Weights of a small GPT-style language model, trained from scratch on English Wikipedia.
Architecture: RMSNorm before each block, rotary positions, untied embeddings, capped logits.
Training: a variant of Adam for these matrices, 738M tokens, 5630 steps.
Each number is 500 + 40 x the weight over the matrix's rms, rounded and kept within 0 to 999. Layers, rows and columns count from 0. Numbers have three digits each.

# gate: layer 2 MLP gate, 1344x512, rms 0.041, rows 550-616, columns 384-447
# up: layer 2 MLP up, 1344x512, rms 0.0379, rows 550-616, columns 384-447
# down: layer 2 MLP down (transposed), 1344x512, rms 0.0354, rows 550-615, columns 384-447
gate550:584565429463438447550460432412482516510491466488516477492502471474466544556561481518505589427456510410557577401416556487553487462505514452439476501458547503435459537438540511504532451488480550
up550:438519438507519527522421495510506446446540542449536618497504482460508470478557462495406475394483515518545573500535530437575527563518481517492417485465559524483504474532532502491452442508453467
down550:481506533466536544471489541562528464510568478528513507461510557469471432502472508521533487550594521464470446556459445520482439526456533495570493520576425527524558495556499467582460486579586455
gate551:532532541521534502422498479458496493479496497427504532424432470510461420452576442523537510461487512524512465500525524513484560563538439511528524471520496492496514522525531427530381496433511521
up551:497534470518520508498480501466512519482493491436498572495494447480528482536501496522490544493392404537505474505506563476492554417555453443560495466468436483530530521542478471526451547536503533
down551:515479522554505460530500544483507535452504557477465504443509433488554487561537563594489499434473396516432494506483524436502569587518468432542487430523503509495518517537519480583504494518497552
gate552:495504456455596541439503517460462550528550484490523454469455474537561496566487523515470506582476430507505530542518525484557521545505492570539504444527558530470480513496522466506596495544538456
up552:490509468425499521522495472568521468541445525506452507562443443494517493546554470551512485460493463503537518590466465519505520497538483499511519520467554443536504533550477521481479458484560511
down552:521488547506483544515531512472578493494477370482469440460521555438496559461508498475526503467499512480492553465492461495531486463540564576501515515487491540506489520548601473527529513515538436
gate553:563490458504498554522521533511475493488491463498488519512589554456483550561482474462541598463583468451508543499461497468496549445565497497499505412448481500501494545474509478502536489565554411
up553:398488501421487399351483486550487512464490476570511442515481503428554495473546532460438499527480545599437394564395542519580429475469553534467492593541523518509479542462549542559481521431422478
down553:530466542535510513506440474511544508539489428564490451500488485478452469444483518518513500514497512512521444472519493472544479452463492534578490621478556532487522524458474538526534499478454499
gate554:491589470447501547519460554494480507411519485427522555441446464506449518437604507478481518552520490409573620527505460456494547506591597434472549474451489485544449466514498464537513454565568471
up554:516488518539480532521481485476572410547507452529515536463543513452487539393524435452464485482546487472496469551492486539479499480570545488539513478549548522519462436512478516533453561528565523
down554:480520503515482472443537483477541519519442594476466441498548490503528524600451493555470564458468447521500455536520447610506497476436475510484504467549535477503532479428521506462451590481463499
gate555:459490467571500442475481480471537527574483515476442560500442498538456506506461498538556503495469482471537462509471483501495505529434491537506472461490468558502513452589495460594533459443513513
up555:475484477502544527497533442460538481459587529480478460452521479476535548520522578554427446420527542490480491488546521496484488412518457512527495504496503442502428488551481542458573563510534514
down555:420493442527500451510492435532578495518518549529495463506495540466457489538476542576558485508496455485506554545473517460505465547406539482503516438454469513518518537599536537523518542528520548
gate556:445502468461493559502511515449425450485454453515545560476533496484531523491543486442552517516494491442462536519456483444502491546479526535488551500452468487485452466552536487474551511546549488
up556:533589450487517533507509504546414559469446540538523519505533512538485452526467444457454537552532536479618450419418467460505496436471477495461507536459549472506491480488479454470580549485526525
down556:538543474529514496554521541486482479500462511599452525490576520506535506453524527553446529529583574473533452482522475500486548486522442493480536544562512502515462535479471478540518506514492465
gate557:534463486513572497512603523507462474492558491404540454485494490553497469500509508505478580486488500430530464514428518482475460451483491478515566553475515501447481471495539439469493538464536538
up557:516504537414552468473507491470467501425538533544536515447475496524515572496514472504467508535475469498531427566454587433446553504533536509473482490522571493460430529570452572409580577609512519
down557:525538447488535522536573542534440546493501459544425485493464558540483493478557463496504450508449439439449517527470483494467533444543464507510506528512510469536432500546542548445502504506504580
gate558:474476545577484430410551482469497522521463516511455463504494458547511542517555541495463518543466548465453494495445553535435481472497496547500522487510464458473536488587458479497567471548518499
up558:480432595480543485510492561490535477453487523514605489521572494565460615551485482521447478444463593511503435538566482543465499490479440444465465533453505530491478480453483573443542506460479489
down558:414455441521525535569481526496487527512450382461516464524536472492491466502410492517535493431503499458512542512420487510536461481528489464477487572487539531583553539483486528559522486484508384
gate559:479561504510490479556521486530510511528537485497499484503548456494489464524473519480494498474501455530499491478554490528477456504478511518494485503486567511471509493491513497457547480445453562
up559:553482514475486592596481517476503416510516530500461544483472514487499431441456453472523499544458485489535428526529485506511505516496558505527495561489484527511559581482550543531521512468473515
down559:499531521535444521539471525539534421494488540462450489514444490498488483582468508466528461526457460450579426440461501469519401455421513455468483507484543529525538539485532459544504521494417523
gate560:547448522481504523469481448474473459506494431465496468457493483460491521449491430486439382508488525504466469488523515501470437530412482517483543512453524512466548511520446447437475418413534494
up560:528523516493509467488491486452488507469559551476464515501495468546472505464499465454464464488467449478552528459560439554466404481548430478563435470528476521559470454503480466510570508469519526
down560:456557444537473511439492501554500495492466499487477410493527516482564566465463491499491468512517525542459462410572462473458429549511549519477508525464586485502503474496414479516521512515559465
gate561:473525534521499498513516505458492462411594458417429489541466543521517488450510515521471461484542435476497554537574554469490566494567569396485423454508487499484523512510539505454475532489468493
up561:540525469410489499564496463512494586466528514508427494496526424528468466469536438474495529475505561476563523555423496490556515420488582522510541498528470466488550521491550589462484523426461537
down561:536525490506549490476428505536486484476542594494494546511537469512529623465496491437497524540499499565499475511492513477527500462505474504475447506576481481458506439526504437437508477537546518
gate562:514535544474564484425495549458537521407540509511495527486523456435571505509575569449494513496548432545506534554489536428444437466568490467503545473510568438462541446566506521473493517531495487
up562:467531454521508537541447485463568429469498530502513529570539459551518492518495545417522451500540488561544552528501510472492528525510585542481506493523533524465587480476425558581472541522490448
down562:475437551522559487498502481498540527475491556477472519523536540470538575498522496533484522455415517561518473454518515545436487525457548573467505475482535566531538581474513479563470468534540484
gate563:463507568518537500540560456467335583499490462535439452494560463531485515495444461459520576463533528476510533500503519482496501472490558510474517525565485492488486468510533532464551476520513520
up563:436532594529440342526508556548485490596450501551542455557507502497500466522465561575470538555499508496574492478490535413415538493476592508538459473502475508461554546516531504427489475495498456
down563:582541456456591544422416530414612505535539578492559484507578468502558480479495488489468448491521496478488498560452487561530574490517455493477428536542447480507574555588548524505539519572522538
gate564:500436505497522464499472482482499523423416479535501452477581480531583522538485486470465532503490526537563464498523515479503581441487615508410501449465492418402577512474543497480497472434520549
up564:520480548484455436514500595539547558498426478553538439535509470542469503512515436478525552510474525543570494534480578473524517468485512506464462439522512500459564461455465469526547543438492529
down564:501616507562586449444502520461550566548482501544476457519511626559539483534431520453584525527549519546514534475570459537468469529512474487514458539514438531433477483560449567515488475483569548
gate565:487482533533582474497562504510528497490432474482496487479523493537557541470562533529535468559549475486473506489503491435428543477502526494498483464546512513522474583470530474461403433532567468
up565:466507489523563564449492508457470457487529489489577518468452513490492555466529485485458496619494451481522515541519444391491470501405461510430456584509507489435513433535489562509474503470494448
down565:505484575526511491421443572443495458536489504518463514467516511452499417486480534469544532503454447506527519539463473484572528485505479558420500520507496457516503473423481501498531564460506452
gate566:530442435542498536557496504476433482491548454501493461515572506519527439473500474493528567532448494469525512515537485501530476453492578537442548505550512474491464475529453515441553495516491603
up566:471496561438510519483549429414507494550562481519499538479486494483561523514512470526498478555494528445451528475526575498537561558469496467432552569474469469437475455501443551470480431579509509
down566:497476469512527502548511499493571447542491529541551461544499440465568518520451550560514453557478480478395484520512513463525537520444514460522484476482469540534474462468503542473507481539513550
gate567:512494534496520533453480547460528540497562474499476499478464485519534501536467589458475522465482484499522576445418518479500460535425469469485495463471449522474538529466419457484441471489532547
up567:525446477539451490497453508463548469534553483503507462492469521519518506495480563473477527508496470455543507543484521503487550445465537514502453478463447512471523427474473396480534456539565503
down567:491504470515502451567541442462545534507519498511465522483427520469492420411450526530495563491427470466500456449480506533497516504450501528451442494506458423588590514493433493509491469465499533
gate568:458530492500456452480438550538463553498463515482570439484542456570511532436481389467545522554501434557483580564520551568491531411565514472462444502490469526502557445455539421517440493496502518
up568:556487514531467530512405506426591505440569483562538544470474513472523566527487452503519474528472538548425508532512559529495498494526470517469435444481541433555441493538561461468486544429474459
down568:517513490469488477463551438514430483526409527464411458452470516550484434545475547473466527507526502502500440480570541568474568579472528487518501545561449531466544516588500522488540502568446544
gate569:453490502520431569490561479513579488498540487460496501524472469545490521545487517506486509471480496477445554498408532489449492515498536503447471521489494533418473483541558520463542407495536518
up569:526539478473470493552498476465504501490489469541523508496478551525474497475547548529465499552461496480470475419494489492478477517588522427512503494461569536546484552533485561479483506460487478
down569:505501488482494520501512461477520434520489485513526502475472535459516450535412548460507480481510471554449495538491461453536485512600515508479508504481448521464557499486453501455486393509503534
gate570:565533475508511513524493521476482462432459503548496445550522556524510517474484432465562511532485482463509548500497514449476522496445531535487502477438497557514561529467485465497448478453546479
up570:447527484505521473464512541465444412416542506512515476529470510513502440510473534538470369533469524451418489456574426417482545604533552561545479376504548485490483520463494433531501532525529551
down570:534564529532497487501521439612456461479455483439499446505483459467420529494488477477509498437492462439551483569568528499492451453401520487509503548516560553512454470509462536484505534472502514
gate571:513496541531476528524520499575472499612500518479442528514471471520460532477495448494514533473471503563485541522533500440416476474423538579468468516543518542526418503443463518484509518484532467
up571:530500458464529462512525418412522478513495466501472434473475494563517526458514557501492508580505472532524479569518528432480474490451453510508559494511465491471531489463465514535540487525473484
down571:533552420495557501505493398495522557513554458565506491487471551453508454435463521479524499562521492517452505500499504476510559533457473562444481585490428573500487512541422517412479542423471535
gate572:478582525526443471455536503414468456490528545439551480448424538534485489415467497409519533458519554379491520539544518511441524501509516410440462475458446492413480466513546536423454515491504571
up572:501488561487550464457507480577544508467462547514554508463501480457477517465520478504508496482516528481508419529469528461543455469504436467418456472482532481523485511526469498507528472570535503
down572:528480494477485520501474531464560530540525414491529552568570517520560551496463465527466488506459458548471529510430444472447498499504436464553649513503582561546455527520428459555576573420482457
gate573:503571499507463486497509444463481545542544502492565495550527485551509483540503537480517414641539494467493528491507524451513611528490564539448472513530503506485505506609570507445497552488475558
up573:473583500495532485425517470564470476510488489462514518517454550492467533476598470482498562475443566449519490506504527491575503579541478535496537489572512494460533546481432499546499529466492465
down573:490499506465466477475555556423483483522529501457493532448502539490594480482485523537512581495400428511445500505509498582483515463447484540542499477495486546481504482458546444459432499501502511
gate574:506512557502526462529515489471525515533478464424455508506469479522476535563492530504569551443589513512558455607497500514505495497532422520478458437463468519466486543517485514483524537536519469
up574:527501518521518533508491484453449490506524564536574474540488507529529555468483540507478478519527476467502535474484589465501497545545532500537506507487484512453451467518490499515490457524542532
down574:486508482493510527534409502470481488497526438431509516436487550493513570498522489503442531449457444443515503476456530563506510533519516470556575480449528455527534556423447450488511468469581543
gate575:544557507490565485425608530514487475502496512466501574524502568505479425542517526503501554476538442493556469512511488524537429487479528496567518438540455549494487572513568511506475440478477465
up575:492479506512422478501486503573499518409504496457495490467421572524499543514501510511460513500518476553473476435439489419494486474471556475488503483598474438464553466456505551493500537535447466
down575:513510424533487479460517562470500465539511482411507471475460527490484471498422492468559479532520507476541487502508509437405526462494487513544516480509516475500442504539492477485514437452552492
gate576:577495517421532446471470498479500489426474455492492511493579515526482451477524477387434526543582485477525531534539422476553525508498465492496445561456440539467529530540526547522452442472478509
up576:466455526539454455539467580499553444566489504431490518495447496513512502469468492516528540468443516491470554438491520455457537416501495503443567514424459487489441498484531549513483532468558462
down576:473411495512438482536526546513469489584544527496470447387471492480498443506517542506455504498467451554558494518427537451535476536504536598477444512468524457378562507398520566503537481540556472
gate577:457521503517515495526519422482468497513494492477467465440508411543462434442494561530569431507491478513479583525477534525528444447529440479506493461432460460544475477557510515497458493576493496
up577:569470541551536518475432532479518437479481542517553549569537538479454494577473504435472487511540524501486538384492506575559511538469531517508547529393531565516518466419494565520516521426459435
down577:529468484539515478499449536479547523535520486600523456536455466465421534464502454497464521512497513522517433492486472516512533459496568530503421450497552539476463504504469494448443509465563446
gate578:589511439501529600552553476529495586526525495491532408546501513485420514497452502501507452443519438476474547532500549466582514599566560447476501520483453533504480466575525496468477501569526585
up578:529523493408451433531470567501527535484488547595462480505488473534478521582464541472482521489446567522507466476401506432511443441498560474434502535575535471454506524467495539503542501488538489
down578:492522443516443505560579477522504537484430524491493464475486582419456483500536500512471511507432441518537490443520522498538489560465465477497486489515494480453420536548461478495536481436421554
gate579:461510423516496467455464595504450501520496527534471509483499505524445546498531523491499528488498495552442466509507515504429554525461567524425540503423483503491551496535502560476506492459502527
up579:491429470479552528572477424524495449488452476538462473545479522472498459472471516533468535540502513544444521552475497500449561475476522510469511562579497427497481490508548500521533546476464443
down579:444430586462489469544526524528495500503486504523455542494540510469471474401497499507540501548526478549554432527565495492553494564522485550494494489455487536549575502529485522434464519486579519
gate580:515573485451553463486468525535558462545492470487510420506509499462509480462404479460565507457508458496490490479492425480447453437446523538488551524479452502486454423504541434472536458472538449
up580:493481462428534497535467483476486557490468536501461525482516491504496463454528509490502545475545476522556492521419465487543493534484454490483470504518561520533514440417486448537512471449534536
down580:498469527517589581477516469442522458462534486505479527498503495453498451513475501504563531494498504511367505464436446572598429445519523539457473591419456529527436408454484481531555560540499493
gate581:454457525544504517457512524445461486449498542426540533425506517447495451487465533545494507573516524518457436590541472509483533558474564531471504461510521462548489589515603427485505463502505485
up581:485460510498482471538524496540464488504525504515517567491456498550503507474432474460529504535517518443490496550563495517524424530515493502485413543429511567536504460603569535514514506494502442
down581:472500513532522491521548479525492502484506512466503376524504528548483528523539528562471520492493498523495472496482524546489592459533426476562505459504479465450533562522479510590456523508502495
gate582:548528501478546548524497553450483491486521518504547488499487491526426565523544501428491473482536520502459522486527429440463496492560500461449527504433461483492447433479418454452504501423498453
up582:492461437438538496460423480467476449491493479532455526578489444470506569474547501491489451503498498518481518445542447450537475497563536545563503413482492558469539517545409517531464423522495494
down582:585469445480466492513427425546495529487547534442494455440540536409515512555456555575497481503527564510513516512474502506490542457523534486448546531546511540534542483455563428469482572532486507
gate583:511502498470574501600494472485443436449548485472490506502536467541485479524556565557547483502499432543456490531474488512536519482588433433396549518494503515479457454468499489458487456535497537
up583:513523499516574522528440540486556515502460541457489523521463435408509491506475531468465570570483460436482481517507514497503492456488460405480523542504498529461579478416457468510501499464541500
down583:474571482503461492482521498445509410470433510436511522527491507496483537501486515509525538526455480560489426524537522480521540510535447497498546485495427487511489494522502544424480489508463405
gate584:559524429517489546500459462534527481473471529539478516546537534502431532512525533471509530535500489485499426479533494481499534476505543511467540502485513503475520438482570508489501482462497451
up584:445476535538475461474576469474498476421487533511494507551512498450504486506477486491474484474523469490572440530606543476484493513469486543500540520502540470523505514487552465550470460429451453
down584:478459529518508534504513528548485446486573487555629453521459512587459494536551533519506490522492532575483590468414500557480527504533487439522423499491451523550496518530475509501544476547569510
gate585:490504527537476444515438514392504554513495497485422512492558487543492510494543457551522470559471486466523514543512515539453485470486505538465451533522468455480475535550476455458475572495491471
up585:532519418453431543477478566437512453516441511523557432485524546533451432451464479483507509537519473549474486539505521491496510461519449524573530543472560437476478466558507526525478502492474494
down585:429538424459508523470538525480547506462530521428575480464524421469543594565445509506432534481565583522529524456466488448513489496410525464479527530526559503501508509429566533485479472500465558
gate586:467519543488483505528526491558538537547500515494520528505537468418479483478498599494444565521440495512509547557459542471494526519491504435521480434540422470452549474515458471487486500487543519
up586:462445512532513511482482495466403505554501516481449458487574470536516569458537473442490488478480536486489483452459440507485506531519513506519498564518534507493539519514458520493507550569538520
down586:484494531520496532477558481492508486512498540516460494549513461512532523478497527533582447460454514464533563499424457494555515607539484566509482555497533523475590489604497536518526510470526445
gate587:437519509470464456489515496465524529456517494434492512476536495492483467544528551458517489415491459459483464513532531512466523419449505557512467505482409429555532501535462465505504476545513454
up587:423545524528501550524535539520463473558523417463567557473487505495467519518542461541458533460484510496503544547534599490443515505468523459524512468506447375492463500516384468518506518534436542
down587:523518571478475525498467482516532445489484485441560487519497545488492468560597475451499493432477430482428487549494565444479448449513580453540421522464483531447564425507471558549556533510498441
gate588:471483475463547457518471463442407464452493514545550492435486563537454499523565445526513517484515522511494552457514522446555572484572467498445497487480504514505534503506547473463427454415507391
up588:525526510567496442537484460467495458509534476484477479514446487469479493519524458475466469472528495559523508489566479593482552511509437469408535569524542552476440463415539414538470501472519448
down588:444535498425443475494468461520491482589542467515491508488525514481500468515562464548529507464498558520485437492473573504509450477454470492484460470534586491521497506456508513469456527512532508
gate589:548515465469484506468444501472415506507451506496508443481569445515461474449514388453542506586443429520466518528533515485506561465443475504490460508457424527544532474546554639544485540420475481
up589:525503526465550489444487517521557477568393498455510492447545513512571507542544473602461504491491544562540485501487548528507551488502474519439558475458512451491490465521465506540441497481563451
down589:496530479511435403561501504476547470511512569544496446474468526406564582483515495487530538492549477506438511453417525494588505518445506435501547488455513499478466486531544515562514542510489425
gate590:461469540440525439515611505570534450526558486499515456451520457471530510517470500462488574493467468478509451485524522507542479492517564492417549460489482496434430556560444501488566468523473564
up590:517514419516528428493496521470508481458444528538440431500433548466549484441527554555449574511412566546459570516457519540563443463530474552490442553490551480534497488459512504518486462471524499
down590:500489525512520399499563496537459543464454459524494455474427529498511496491510518510509575525402525548455484482456484520561462491498479563479473476456571484500475493420522548524478474479535496
gate591:489495544514486454499450503500522523482512511524574494485484489550479518472491524475484496480519488476483480517452424543514554460488443461419450476452568519499461536477555512451474563542530484
up591:536515462528542429436535482605527583437498454506537441508511479457497382467456480430552492471517458444547524500513452463508442526470428559491461529541466460517425536507517520472566472527441530
down591:477541461492434424450552551468437533512559372560482490582480504455503582505521523483493534512509504539483531518474533467538456467516502496458423527494547462533451530532487509513535481460548547
gate592:528510478530629545480444463474529465503460492372469495502593480485475515508489539463460527483529490507451542453512553465461507421440507545433541520521475501457459570527440468532440485515538594
up592:465504485457445528530466472496567435487490507466556513556513549503510441521558481482467539497495532504515509448515531425480486449532486545482469433443550558433527529461600504514441486480451515
down592:496479546478492473497570535503529499531472512552514536506441449433520536507493474482518514529545496511524513514460457463535512588475504417570453473474569528538533410476550513489510471546546490
gate593:461493468467532485510430474501527556537497501397560527458494448460490484492479473492533549447417446526484563570400524489530501483456470587456531536467365545524524487485517479532436517447538470
up593:533525493488532462446513545479520484492552454526481376520472566443571518532520521421548521444597452406444481612502546489541428461511556475537474484504549465537438461525514578483526555467474517
down593:555528565541484464500521480531512469583490474497481465547441531473534538543556452469526488561553558496521488543495476475548469520405506460478548471519512410549437437502508513476546530480488515
gate594:509473476491482527552514468487474468478520433459476538492479524461497525494601567483471526472537568475415446552505547496533483474464500517448491488488523483442463595504576453518493525495461509
up594:496566467503459443463480485469504539469493480457492535511475439480515442512542561450464423499523483490464429499573413476449565514513463566464549566484481491561504492557582496476520493425493502
down594:531481481467521447501584489506521482439499531582417505517532501427539481515493490513483530440496576443531567484493548471461478546510517524505544435539480468486547495525602508406424436506427479
gate595:510457530439473494558554504551435471438487485500498498515558491548567498496512476514499478564543470519439470526470571458594438553453497501479479466498474599458471503449446520448503539460483485
up595:464563468483527617500474485518487461506528530554531443476491449521535483491451483533460507514544485497528465507464509493546489395516497499532491416434568486497453527546439484548527515515487574
down595:520525545491487535502564527548549467515504463507493482447469543526550497486556504444497480523587528441488527525547491465535391547472506548519486484524539526464515501523433556563511516483501494
gate596:514489569533527530513524528511488448509535479460583523502521442490445563520483543523534555546491495516563512557499473457607524439516502494512477483543502540514491459548553488544401520491487473
up596:499538470505538495455497467490522510497484511481506607538510497497398491495563461495530397489503490468496521559511434465509483479579503452469565451417450524524546501448449462481560510513509525
down596:445523480510431519525584464526494471566466471483429429474518554472573519508492500457490499458551513453514473483580564558510486466475504560525494433515459575454529479476477501502447531512518465
gate597:565545486499563468492487460489505470493503494439478490522503533476557505434487496450555535535504510545523458567545437479568470542497527476513489503488414496552524469486466495467519488496490452
up597:501499506461444464452435493542466545505540557519486591510586443503465532505478487468459492468514443547524498565452500505529518476484424558499441434488480490464520483536527479500455518498506495
down597:521532476473500453491472495476491446492530435532501490509525436513546534413508477509484472530474490510467498492553514533507481495518480538516530470535495473457550482522477470476514571478521492
gate598:477555480421578496514446524528419521512463451504516545476517472465471497474541484494537411555505497457471550554459552409567596509521549465382480474425471466434553489542511471491465459541507513
up598:502572477504454487498524502538456576476534507532561491537463482546533558484467488441494499496464560568482526444460512583478520442515504460519555466548507581564395554519470560470491496472492490
down598:479418498489542571503492569503478493483483492523497491444504519476570580496521525525485413498490481409547520551511552482564482515505515525353552530439451413498544509539520507448533574494531488
gate599:441551510489512571495443491471448483535434486557521470373519518493460518482490489423550388534562470490483545493588513514503569525506503534463538510500485536540484448603520478491450440479551467
up599:582508445461483513482542538522529496520502538498485459445528450508431478519437566498466485531502451447527502512546500505607520479567534473498542396433487661524450492497495469485495539551437530
down599:463487505573566537483476428443477514561485401457480563472521495494538532547449539449507468580513525602527479437457568498477471508474466437546427472528520501465516505560512465464546516487549483
gate600:551516468559533524495448493500471470501526450418469466458492501487504492528491463440445480550480537461558462506406428460530452547560451470429492556511501476504423520551514479488477481493511505
up600:494528557462566475507453524516512458501509503518465517508508559470466485527467436531456512449540430458487485483507546506542516480511514522522497467528471568544517538454489495448512501537541579
down600:488531501476522532568473535560493489481509512457469491534484484468498492511486446551514508488553503471508501505515507453489449531493488497487482553499538515527508536470525531548545512502562568
gate601:502478450510526550540503393443511491463485483499545591465484504517463581519488456548560539540504449494471462502518446466463512490485534523507499507515514460478473436553553465481467477512476462
up601:538496464500545472491489556483599435493480461525504487506537542409546490478552562521511469464494477563465538598609507500456476480499511507481515565586511549458504460507578487493525509489475453
down601:521455408431500536488547517468490478552501524555422488467504468507455518513505517545453576519553530504436478547498487459477421503565488484489435512547509435542508502518521567465511471480491531
gate602:456511506506501480470531517483483494538485553448540568539551448581522562540494445561518506527423588509467484562442477428524466486442545487455518551608501531465495491484487466506493520448458544
up602:456460497504493460543514478463558522544476501513618447519431456497474513490473525481462545453511522545501448506536507533458463471549467621484460539486466503503496441550476426465484583513569541
down602:523541478511474471552474444526496486513516416471507498495405479421440482484519512433517478478551476468527436530562513521506431493511483492517494517499480560573484536482465452493517505498535518
gate603:469497531485482530455533535402462483477506489554516478480481524474550473524459539469520468514544479521553524580478512542572531538468491375469534475400475476499488536502508511504603544477467499
up603:467542469545504631487483565514535459508511527504481484533524516461467543552457539476419505518554499493568465492450536537505456500493518460547538463516498528516510522521496573489443562508474553
down603:488498534456454473539564484488497438464488457513461584527604499520471515567429468487467477494508516506553508509418509509502471410449542451523580490482543462560497498492536496528514504469488495
gate604:572559511479515487539497408479500476597510511455497518527501492504486524552437407518537453466449485400517507546458468500535477416458568500515499443530535442492506497461611514495473478459458573
up604:477420447545517456511501437442552485585505505488429573494485554544503521495554521515516528456456496391513598497516446572503554501509502514503474551466538457531525491487518486440499530474529558
down604:468534482539559561425470424522477494572529518432493498457426544542507490475515436463566471499452479416447532455472536512482502534439563498530497476480478465498523508460490418467530520484562465
gate605:579544540507449462582489504438503487496476507463476460476479505479522515476522478517448543531517502441488513531462493505474488475531497493505467467514495521501488488546482483491514462495520446
up605:509526487455457433434486542493564569487502548534471527489433531505456448545524606553527530432451486521541465518495408495498482485517470539474557517557529529486518574469557470487495497475526491
down605:498508452486497506472540479501524528514471511545561540546573454470536529542507503559447503485516490507460432483525408443521457517475495520491552534539586527497541526470518504514471499462508546
gate606:521527474490604454482497514554447461489558464522503455518500465520562500576502498400517437444518500412436476548413483531462506447550468512455471458501468418453496522432540500461482494528468489
up606:470567456515480453431429523442542474507463535559555447535511481499578501519466534530511498534540590534541462505562516504539504542495449504510520444518481456459489542510457478485445588563540507
down606:524518509504483488486521509509521440509501478466463453479465562484456523550495513467477487448439584422463512601488499572398491562519460560486528534539501447492482539425501519509510563591559511
gate607:534508489486521522554508528479521523513485476541485569460544494562511494511504530544510464459562540501486505565514510501522531515383468449455506548465438487488465508504468497438504533500539517
up607:502487469458539509497482456502487496510490489455495500451554485552471466537538524555491456494425491490516458521473524443500526444484495475530474506524490491516490517489489479474460412475568509
down607:516452480488461437401494485487447515580490459481495455400466387425508572498507446541487439483500423537450515519520513541541493516491493432558454552494464540460511590519459530528543462505524485
gate608:525513471512524436551538479518562460524424447471515530594471495486447508489500496472554568468473467529515465526449470405539575536529516528621502542554479530451547447511462520501470497521490534
up608:463480491462436480514548416496476472499471490487483458540467413555463584451551486488510503420409462433494508486529579549542543542479503506489510516470555474538524470498482439423528504533496490
down608:482482525563471494567502463521487480431564467524488540542506478404484516499504476541513458486442501446506507498481461464494455525480441418545489483592512534527479547490470498483526557494442494
gate609:481473516521492547447458456556501517525509514541566519426572496532504419487454469497455552498506525478514546429505480530489502526503495459420543509499473501479561488519493543446545468502489472
up609:521452464493511519582546536562410482430570489476422425506449558509482468521517488508456443547533429427471521548470516427559412515506508518446465472471491491562510503513475449530501469426512429
down609:489487411451576553536493490543479503482479513506444435427449452473493566451495511535514503467528499466393491482517485502536493445544463578545474484436411454488496488507520465447501460485545512
gate610:543474522489536410515488444476483545476526476512609578494475534454503528505603505437474516579531497522543493508546480525591441547506522496448495422425448441500486483546470457505522441641497482
up610:479503517436435492468534530543565504541500482511547430452498500478500550600452431483554470574564497459495499568516516439473516504534447518501569581494539496438444566489487565529537525406617477
down610:498485442493604504524465412513502424462522460529557510407500493388439505478537509488574531572502550453535485523444441455554475550436481490504494394480522398556543546418415537441518492509478533
gate611:562464564419511525502532494518518472467394501465488437556590510453505642484491537575477527556524550458505490411533541501504462466472452499491512486571463451484418470476458543568437564539538452
up611:498495554469562475516458477494500554424414429472525427551611555452498637414555486459494555538534545419462479467567510440495529504520487499515514460598444469432500479477554551574429565493498442
down611:482519484522522480507498547500459467522642552541492586410391480545430397561503465516487423469502483546474523560447475540537521550493519485480456534426518564575529476504497457420548445471464562
gate612:503559486478523526510463567516465426456461488466542534471454533492466528455502432479495555450522451502445544517478546513492517482503450495550527475460500525488516499524446548504482430484546479
up612:515497493483577507533490520555467502556526513414483464461490512419465525490496498523461487521511467493453450468470490538482516519475446497484517547467501460539521625477511489514475511447448496
down612:501444509529558407498542446479543504473549479499465441529496551582481528485460526466451521561487554506508492492546543439529485437511515500441471470504461500515531522468561544517513534542464532
gate613:486487439476563499463485520529445499507472482531506543528612411481499584544526512467584445466541493559545490525444535493540504471529584472470577519449455539534469467518429482466484521499509422
up613:491555442497486455521480594540460450466469462481496455494482545489538546558479545530472411504492496456472533503426581486615462436541493477512516488390546538483521512522519473456505453493454505
down613:519467516458457495510514470454492458556517489411502571503485475493513502534468489487463518612487507483422530502520539435548484491405577480429553564511470532512533462494531534538487550476590483
gate614:432525563549486477627509509469549529483480434428543489492515524432476493481529391453462524532493444542461530548519485531529454498550555545487519497381535503440462485438507570520429451472516517
up614:511512487412456493516419520537440480530517524458455507474479467539496518499606567493591499479484477516550497475387566491515536515487529494444468491446470405407536507530538482458495472524541514
down614:502493514474504492548472474447585464485513491453452514496507522487449497553510571526487504526500511580549453565441569465527451568532471487452530424504532470375539539430509527472490549549505439
gate615:501531547506534517505484499470500551466519485490551524440417491483562541460462503495492490575460500482487523477489551481511521458469525437507473448510457544506477431434529464463504524488475469
up615:499507502514511527396509486583574510522538503522499483557444474432489517493511420492548531562521532506462468466558467485526452512501483544488485540460575485447526546473483452560504461442455503
down615:520483533444498513480443478540534509444485460508498514420486499440479503513459501407529476533459500437531408499525539501556494510591526512560464471476509483477472538479532487489501521570527535
gate616:551520484551481544524506521493476509559458465545521502531423504497531509501480470549463581569508495519486514516538574461493496525532495504592448519506522478562517534475438466448450517470503490
up616:423497529491538476426545613466499453460551511531467524509577462478486471539467528527514475492503464539524558483449570447467439503466537456480507441547594503487517534473437479532519519516480516